config.yaml
num_hidden_layers: 25
intermediate_size: 704
hidden_act: "swiglu"
norm_eps: 1e-05
positions: "rope"
attn_scale: 0.125
init_std_o: 0.0232
warmup_steps: 200
decay_fraction: 0.555
decay_shape: "square"
train_tokens: 510900000
max_steps: 3898
Each number is 128 + 32 x the weight over its row's rms, rounded and kept within 0 to 255. Layers, rows and columns count from 0. The size above them is the row's rms in percent of the matrix's.

# layer 15 MLP down (transposed), 704x256, rms 0.133, rows 114-122, columns 128-255
size [ 95  96  96 100  87  97 102 106  96]
[[153 115 123 161 107  93 143  84 101  84 148 131  99 113 158 112 121 122  94 111 160 119 156 161 137 166 129  93 139 136 165 138  87 128  95 186 132 155 103 160  92 102  88  92 133  95 135 147 129 125 185 159 139 155 145 209  48 129 103 171 135 119 224 122 146 158 111 178  82 152 121 130 152 145 119  91 115  73 143 165 117 106  94  85 165  89  86 131 117 151 187  97 102 112 190 136 111 163 154 101 144 175  72 167 123 196 113 129 153 101 162 127 185 141 152 139 169 135  87 150 100  90 188 200 135 162  88  81]
 [120  96  77 145 126 120  71 128 126 164 148 119 121  95  97 142 106 145 167 114 145  97 100 107 106 160 119 218  42  97 102 140 125 189 139 145 110  71 103  78  97 144 148 126 105 126 110 119 141 116 135 161 133 131 117 121 103 146 191 127 153 174 139 157 108 116  82 197  53 152 128  91  77 159 203  94 116 130 130  96 134 122 102 152 155 151 175  92 130 123 133 141 179  73  99  89 138 147 123 133  96 110 153 123 148 150 119 108  96  61 131 129 126 137  70 170 108 151 189 142 116 141 153 215 137 124 186 158]
 [ 93 136  98 144 102 140  96 139 164 136 194 120 141 150 159 128 159  63 127 117 131 143 106 121 140 157 130 162 179 105 153  82 177 134 114 103 153 103 162 116 121 137 143 160 183 109 129 167 164  97  64 190 141 163 121 168  69 101 139 120 138 130  91 102 146 160 122 156 159  99 117  84 191 124 141 179 165 135 103 114  75 122 108 139  78  88 122 145 146 110 180  97 106  94 113 126 130 108  72 138 113  35  62  94 127 126 110  98 147 167 172 180 115 118 139 126  80 139 128  89 169 116 129 180 107  67 118 129]
 [ 86 124 140 144 166 123 111 127 126 157 119 111  85 128 125 132 104 135 143 176 178 164  98 104 128 160 145 139 163 162 168  78  82 165  96  78  85 138 100 189  82 138  85 157 141 117  95 118 133 117  79 162  98 140 122 141 184 148 100  93 106 151 117 110  90 193 126 156 174 105 139  70 166 131 149 187 150 188  92 108  99 107 147 144 168  92 157 112  94  43 127  70 125 118 165 188 122 139 148 130 119 136 105 130 138 115 162 133 138 156 132 150  61 173  92 129 155 129  99 113 131 158  99 219  52 142 110  82]
 [105  83 125 149 168  95 104 159 157 119 114  78 114 140 138 131 135 106 106 103 136  98 105 138 158 122 127  62  67 104  56  99 111  91 125 159 108 118  97  74 111  34 156 115 140 154 151 162 204 136 127  78 130 114 114 166 126  10  83 177 147 114 145  79  92  79 143 111 109 121 124  91  98 129  78 112  92  78  68 151 138 173 156 140 162 131 131 110 142 114 137 100 150 174 163 164 112 139 126 151 110 179 111 189 149  75 148  70 143 133 114 109 113 127 131 154 147 167 136 161 110 133  93 129  69 147 128 147]
 [120 136 118  83 125 181 142 129 135 125 107  91 108 143 199 110  82 136 119 105 131  63 151 175 130  96 138 155 144 101 184 166 112 164 157  91 194 106 110 111  68 151 151 110 150 143 168 136  85 149 116  80 109 161  86 166 101 152  81  75 209  99 147 131 163 212  94 103 119 150 195 118 168 133 140 104 115 122 189 182 174  97 138  47 118 142 164 162 141 117 124 140 116 116  90  80 106 113 104 137 101 110 134 182 105 123 144 182 138 127 131 174 124 178 167 130  95 156  62 115 149 126 112 130 135 127 141 144]
 [134  90 172 150 125 153 137 104  91  82 120 118 108 122 112  82  89 149  93 130 125 176  66  99  10 179  94 125 121 124 178 129 140 117  86 126 140 117 158  90 176 205 138 128  94 196 146 139 153  94 136 114 151 152 155 126 122 147  94 119 130 141 117 156 130 107  63  96  95 145 168 116 137 154  87  82 135  93 134 160  54 153 141 106 151 108 155 154 146 148 147 166 188 118 106 127 155 120 130 181 124 155 157  89 131 139 142 134 106 142  98  81 156 150  96 113 154 109 148 153 147  79  83 113 101 119 111  91]
 [117 193 105  98 113 116 195 110 131 138 113 168 144  51 133 134 141 118 129 180 150 112 128 104 113 141 148 107 123 148 137 120  50 100  90 133 110 146 158 133 116 154  82 119 166 115 148 193 138  95  93 128 130 183 174 143 127 113 127 105 139 137 132  98 106 136 116 149 143 118 206  97  87 122  51 185 205 133 106  80 132  89 176 120  89 177 142 129  90 155 167  61 157 147 107 104 128 176 129 147 176 101 180 114 132  97 137 149 130 147 145  93 175  90 130 115 155 149 106 159 195 135 111 162 118  93 144 131]
 [193 174 134 141 156 169 113 147  81 132 121 168  89 191 151 125 142  91 127 175 128 161 133 121 173 132 131  83 147 143  89 153 218 109 116 119  90 118  99  75 116 141 108 117 155  71 163 104 112  78 105 190  94  79 156 105 102 108 198  99  92  96 132 124 138 192  96 170 118 168 171 149 160 163 150 172  95 140 166 164 152 105 129 168 163 197 194 113  65 130 145 107 150 134 138 126 128  88  98  85 190 109 121 135  92 149 114 140 131 142 118 186  79 117 156 168 126 145 121  80 151 106 138 126 136  89 116 111]]
# layer 15 MLP gate, 704x256, rms 0.14, rows 115-122, columns 128-255
size [100  99 122 101 103  99 100  96]
[[158 120 113  74  91  63  61 133 137 106 145 180 181 131 163 154 132 172 117 145 150 157  78 175 120  69 126 133 102 128 134 168 103  83 139  96 144 110 120 152 103 135 106 111  73 130  87 102 128 147 164 132 109 121 139 159 186 184 118  98 131 126 129 141 135 145 150 149 130 116 153 135 153 181  48 174  88 136 154 127 136 163 180 170 110 156 120  87 166 144 145 124 109 108 127 165 117  74 112 136 151 133 143 114 128 101 121 121  75 154 145  83  98 118  79 218 140  78 145 212  91 136 107 104  85 151 152 130]
 [ 81 100  77 108  79 116 130 153 143 113 145 121 197 101 135 111 126 157 128  97 140 138 120  71 130 112 119 122 131  98 191 159 137  68 181  80 160  91 161 102 134 120 144 177 172 117 115  93 121  93 171  89  91 143  95 130 124 107 136  98 194 138 156 182 102  88 149 164  96 145 139 129 176 157 182 126 153 105 181 134 163 147  97 110 167  80  84 110  95 146 129 158 103  88 111 128 172 175 102  87 135 178 150 153 128 118 106 121 102 175 146 144 157 148  93 165 173 145 148 162  43 111 129 163 163 124 119 119]
 [ 72  69 123 150 157 169 104 155 145 171  90 169 143 159 182 146 110 137 159 119 190 123 147 147 110 203  81 133 133 173 127 124  54 157 120 153 148 129 113 131 132 145 158 159 114 104 140  70 105 113 125 159  96  92  69 152 118  76 101 155 165  97 160 103 166 133 147 152 169 174 128 149 148 121 183  83 110 155  84 110 104 166 149 115  99 157 158 151 152 137 113 172  88 121 188 123  78  80  85 103 204 187 106 140 135 176 111 156 134  88 173 147  84 208 165 137 113 148 138 129  93 159 132 123 134 176 151 176]
 [149 106 130 103  79  99 123 107  74 108 161 157  98 152  83 124 115 129 137 132 178 140 126 161 165 174 122 174 148 171 182 138  94 117 158 112 151  98 160 149 147 122 134 107 147 170  76 160 186  83 136 136 104 126 137 155 175 112 164 129  53 120 109  55 122 100  98 116 154 138 169 153 177 133 151 188 154 174 153 142  79 132 133 120 130 164  96 133 115 120 170 138 133  58 146  87 119 131 115 157 187 103  83 111  88 133 109 120 142 227 133 155  73  99  88 130 116  83 123 148 150 150 195 162 160 135  84  69]
 [ 93  90 139 107 159 100 158 134 104 107 206 114 135 138 180 165 162 152 162 128 189 135 136 141  82 170 133 168 152 133 170 121 110 100 100 143  92 153  97 129 159 101 123 135 112 111 151  96 167  95 151 171  60 131 122 143  63 148  97 134 116 161 149 143 139  98  76  92 123 174 115 115 163 125  91  91 127 139 115 111 151 123 116 165 161  70 142 149 154 161 162 154  19 106 118 148 103 165  69 115 119 129 154 121 113 151 175 160 126  76 141  76 125  97 136 171 121 135  98 162 119 139 132 126 138 120 155 175]
 [144 135 130 137 138 165 171  43 155 155 121 198  78 153  92 124 141 107 124  99 166 112 130 149  75 111 105  97  94 125 132 161 120 145  96 100 139 151 106  95 153 146  64 138 104 109  88  95 116 113 129  80 114 147 150 164  90 140  34 149 151 189  89 103 144 156 117 130 107 102  64 151 136  99  48 143 112 125 130 157  95 121 154 128 136  97 108  66 126 177 113 151 128 109 146 123 104 140 126 200 121 112 151 108  95 156 201 122 127 161 125 187 128 162 160  94 190 143 130 150 149 149 108 163 115  54 151  67]
 [140 147  74 145 161 113 119 108 117 110 137 133  58 205 127  93  74 133 102  95 158 130 134 168  69 121 143 128 159 112 112 150  91 106 139 107  64  77 112  74 126 150 131 173 146 134 161 129 133 139 183 138 103 127 126  77  92 136  77 163 113 105 106  97 236  93  81 127 122 104 124 207 114 117  66  81 154  87 136  92 219  89 173 132  86  66  85 113 147 102 117 151  93 128 104  85 139 145 146  99  80 166 127 122 148 168 122 109 101 158 140 130  63 143  99 148  81  95 126 200 127 114 144 135  79 125 125 154]
 [ 94 160 149 175 121  58  97  88 100 112 119 140 142 100 170  71  86 120 110 120 139 121 114 174  86 130 116 165 149 165 181 118 165  81 103 139 120 108 153  90 166 118  93 154 190  97 132 170  63 153 117 118  68  76 152 132 131 127 154  62 142 118 115 117 147 138 145 141 130 204 160 125  93 109 133 172 172 100 110 155 142 100 172 162 132 153 167 152 155 150  60  84 126 136 171 164 172  81 149 165  98  72  90 163 132 125  82 172 178 143 135 108  87 109  40 117 150 167 148 119 141 160 163 192 126 128 160 185]]
# layer 15 MLP up, 704x256, rms 0.141, rows 115-122, columns 128-255
size [103  97 133  94  97  99 106  98]
[[158 113 171 131 138 108 173 124 137  88 107 118 158 103 157 154 154 134 166 129 117 101 146 159  99  90 127 107 171 134 122 159 173 108  76 139 121 156 114 114 124 102 105 124 133 169  86  52 138 125 147  72 126 155 177  98 111 128 116 152 134 124 156  93 156  93  71  65 136 157 112 177 128  84  93 106 175 114  76 164 154  87 168 100 109 135 152 107 146 183 118 120 132 162 165 136 120 135 185 149 179  94 117 143 119  77 162  88 143 157 140 130 172 146 188 144 129 151 148 148 171  92 122 115  67 141 125  84]
 [136 139  71 127  92 121 128 121 123 115 143  42 145 104 103 166 138 155 196 112 157 117  98 126 184 100 121 143 170  80 124  83 149  95 112 131 182 120 137  78 147 146 116 165 193 133 160 141 103 162 133 123  97 151 117 155 159 147 143 158 130 161 119 190 147 178  79 139  79 120 138 141 124 163 106 175 151  87 168  90 166 177 104 113 117  82 142 127 126 132 142  75  85  95 171  65 126 174 117 115 146 129 122 107  92 131 176 135 139 155 145 151 138 173 159 104 126 112 159  98  81  88  65  91 148 115 149 128]
 [191 134 109 156  81 102 165  71 137  81 151 129 118 111 141  99 136 132 176 119  74 120 132 158 115 127 151  69 141  85 128 163 167 145 101 133 132 179 101 204 199 118 105 158 142 175  71 142 147 130 115 105 174 160 166 164 133 205 113 119  80 151 114 155 132 107 112 155 113 146 113  97 131 127  60 196 117 117 154 163 142 131 104 136  68 115  27 169 136 135 132 136 155 184 148  87 115 168 175 134 142  78 193 129 115 114  84 130 129 154 106 130 151  73 118 126 135  74  69 114 133 126  79  64 118 100  88 126]
 [147 141 143  63 115 117  54  76 101 110 142 174 119 155  71 150 137 121 115 146 146 134 139 140  96 109 137 176 116 104 124 112  76 149 131  64 130  84 198 150  91 175 115 103 152 135  99 199 172  91 152 134 119 109 123 141 112 170 154  89 105 111 125 109 130 141 167 134 109 118 159 101 121 115 163 156 134 171 146 160  62 118 153 126 124 180 142 142  78 123 143 112 120 133  97 146 176  85 121  56 185 172 111 133  89  81  47  72 115 193 120 150  60 172 134 144 158 101  74 102 190 195 140 113 171 167 160  91]
 [123 139 107  99 154  87 139 153 162 130 160 166 157 170 101 127 123 141 159 144 126  68  80 129 150 110 106  96 130 160  90 136 207 122 171  81 136 153 173 181 106 115 139 104 147  88 124 146 118 121 137 109  89 104  88  71 147 142 200 137 157 183  96 135  80 130 145 111 170 130 160 127 116 206 153 114 120 155 134 133 139 140 150 146  96 114 161  43 120  76 111  81 169 136 135 187  91 127  68 135 114 108 139 135  63 114  94 156 114 149 103 132 111 146 182 173 143  91 117 170 122 166 129  95 166 131 112  81]
 [139 111 142 152 100 142 102 139 118 105 162 179 182 145 148 127 106 167  71  58 164 137 115 112 104  83 155 116 234 115 127 202 127 166 115 125 121 124  78 149 139 142 120  84  77 119 164 121  75 117  83 144 111 197 149 107 126  37 128 105 105 145  74 112 147 166 102 148 183 132 141 160 192 101 125 135 101 114 150 112 100 148 124 134  77  72 103 150 133 120 141 136 133  77 155 136 132  73  81 129  56 104 131 112 108 173 114 126 123 185 136 185 139 109  82 125 117 112 152 129  55 168 105 140 143 123 168 194]
 [119 149 162 138 208 158 141  99  70 116  85 204 116 136 112 182  50 130 117  99 140  68  96  50 108 176 116 143 144 163 123 102 161 168 159 151  89 125 142 170 131 138 175 125 172 161 149  71  97  95 140 121 141 150  70  40 155  92  93 140 110 163  98  77 151 119 113  75 147 150 149  80 116 173 119 138  76 121 106 133 126 115 155 180 123 147 107 125 181 129 157  83 138 123 148  81  51  78 123 155 193 117 117  53 123 111 142 143 107 131 127 101 155 131 136 145 145 150 123 110  94 149 146 174 145  96 131 116]
 [113 183 134 150 177 111 132  98 106 182 138 173  95  78 180  77 118 202  98 137 152 156  90 139 141 139 126 159 188 116  77 160 148 129 152 166 120 126 167 155 182 123 123 106 107 113 142 129  79 171 190  31 190 120  94 144 114 137  90 143 113 151 102 125 146 156 162 153 125 122  90 162  75 144 125 183  61  96 130 130 121  99 141 177 158 172 167 149 108 126  67 128 166 129 129 181 145 119 124  50 137 108  89 117 140 144 121 109 163 140 125 133 139 116 140 187 105 217 111 128 138  94 139 186  50 136  98 132]]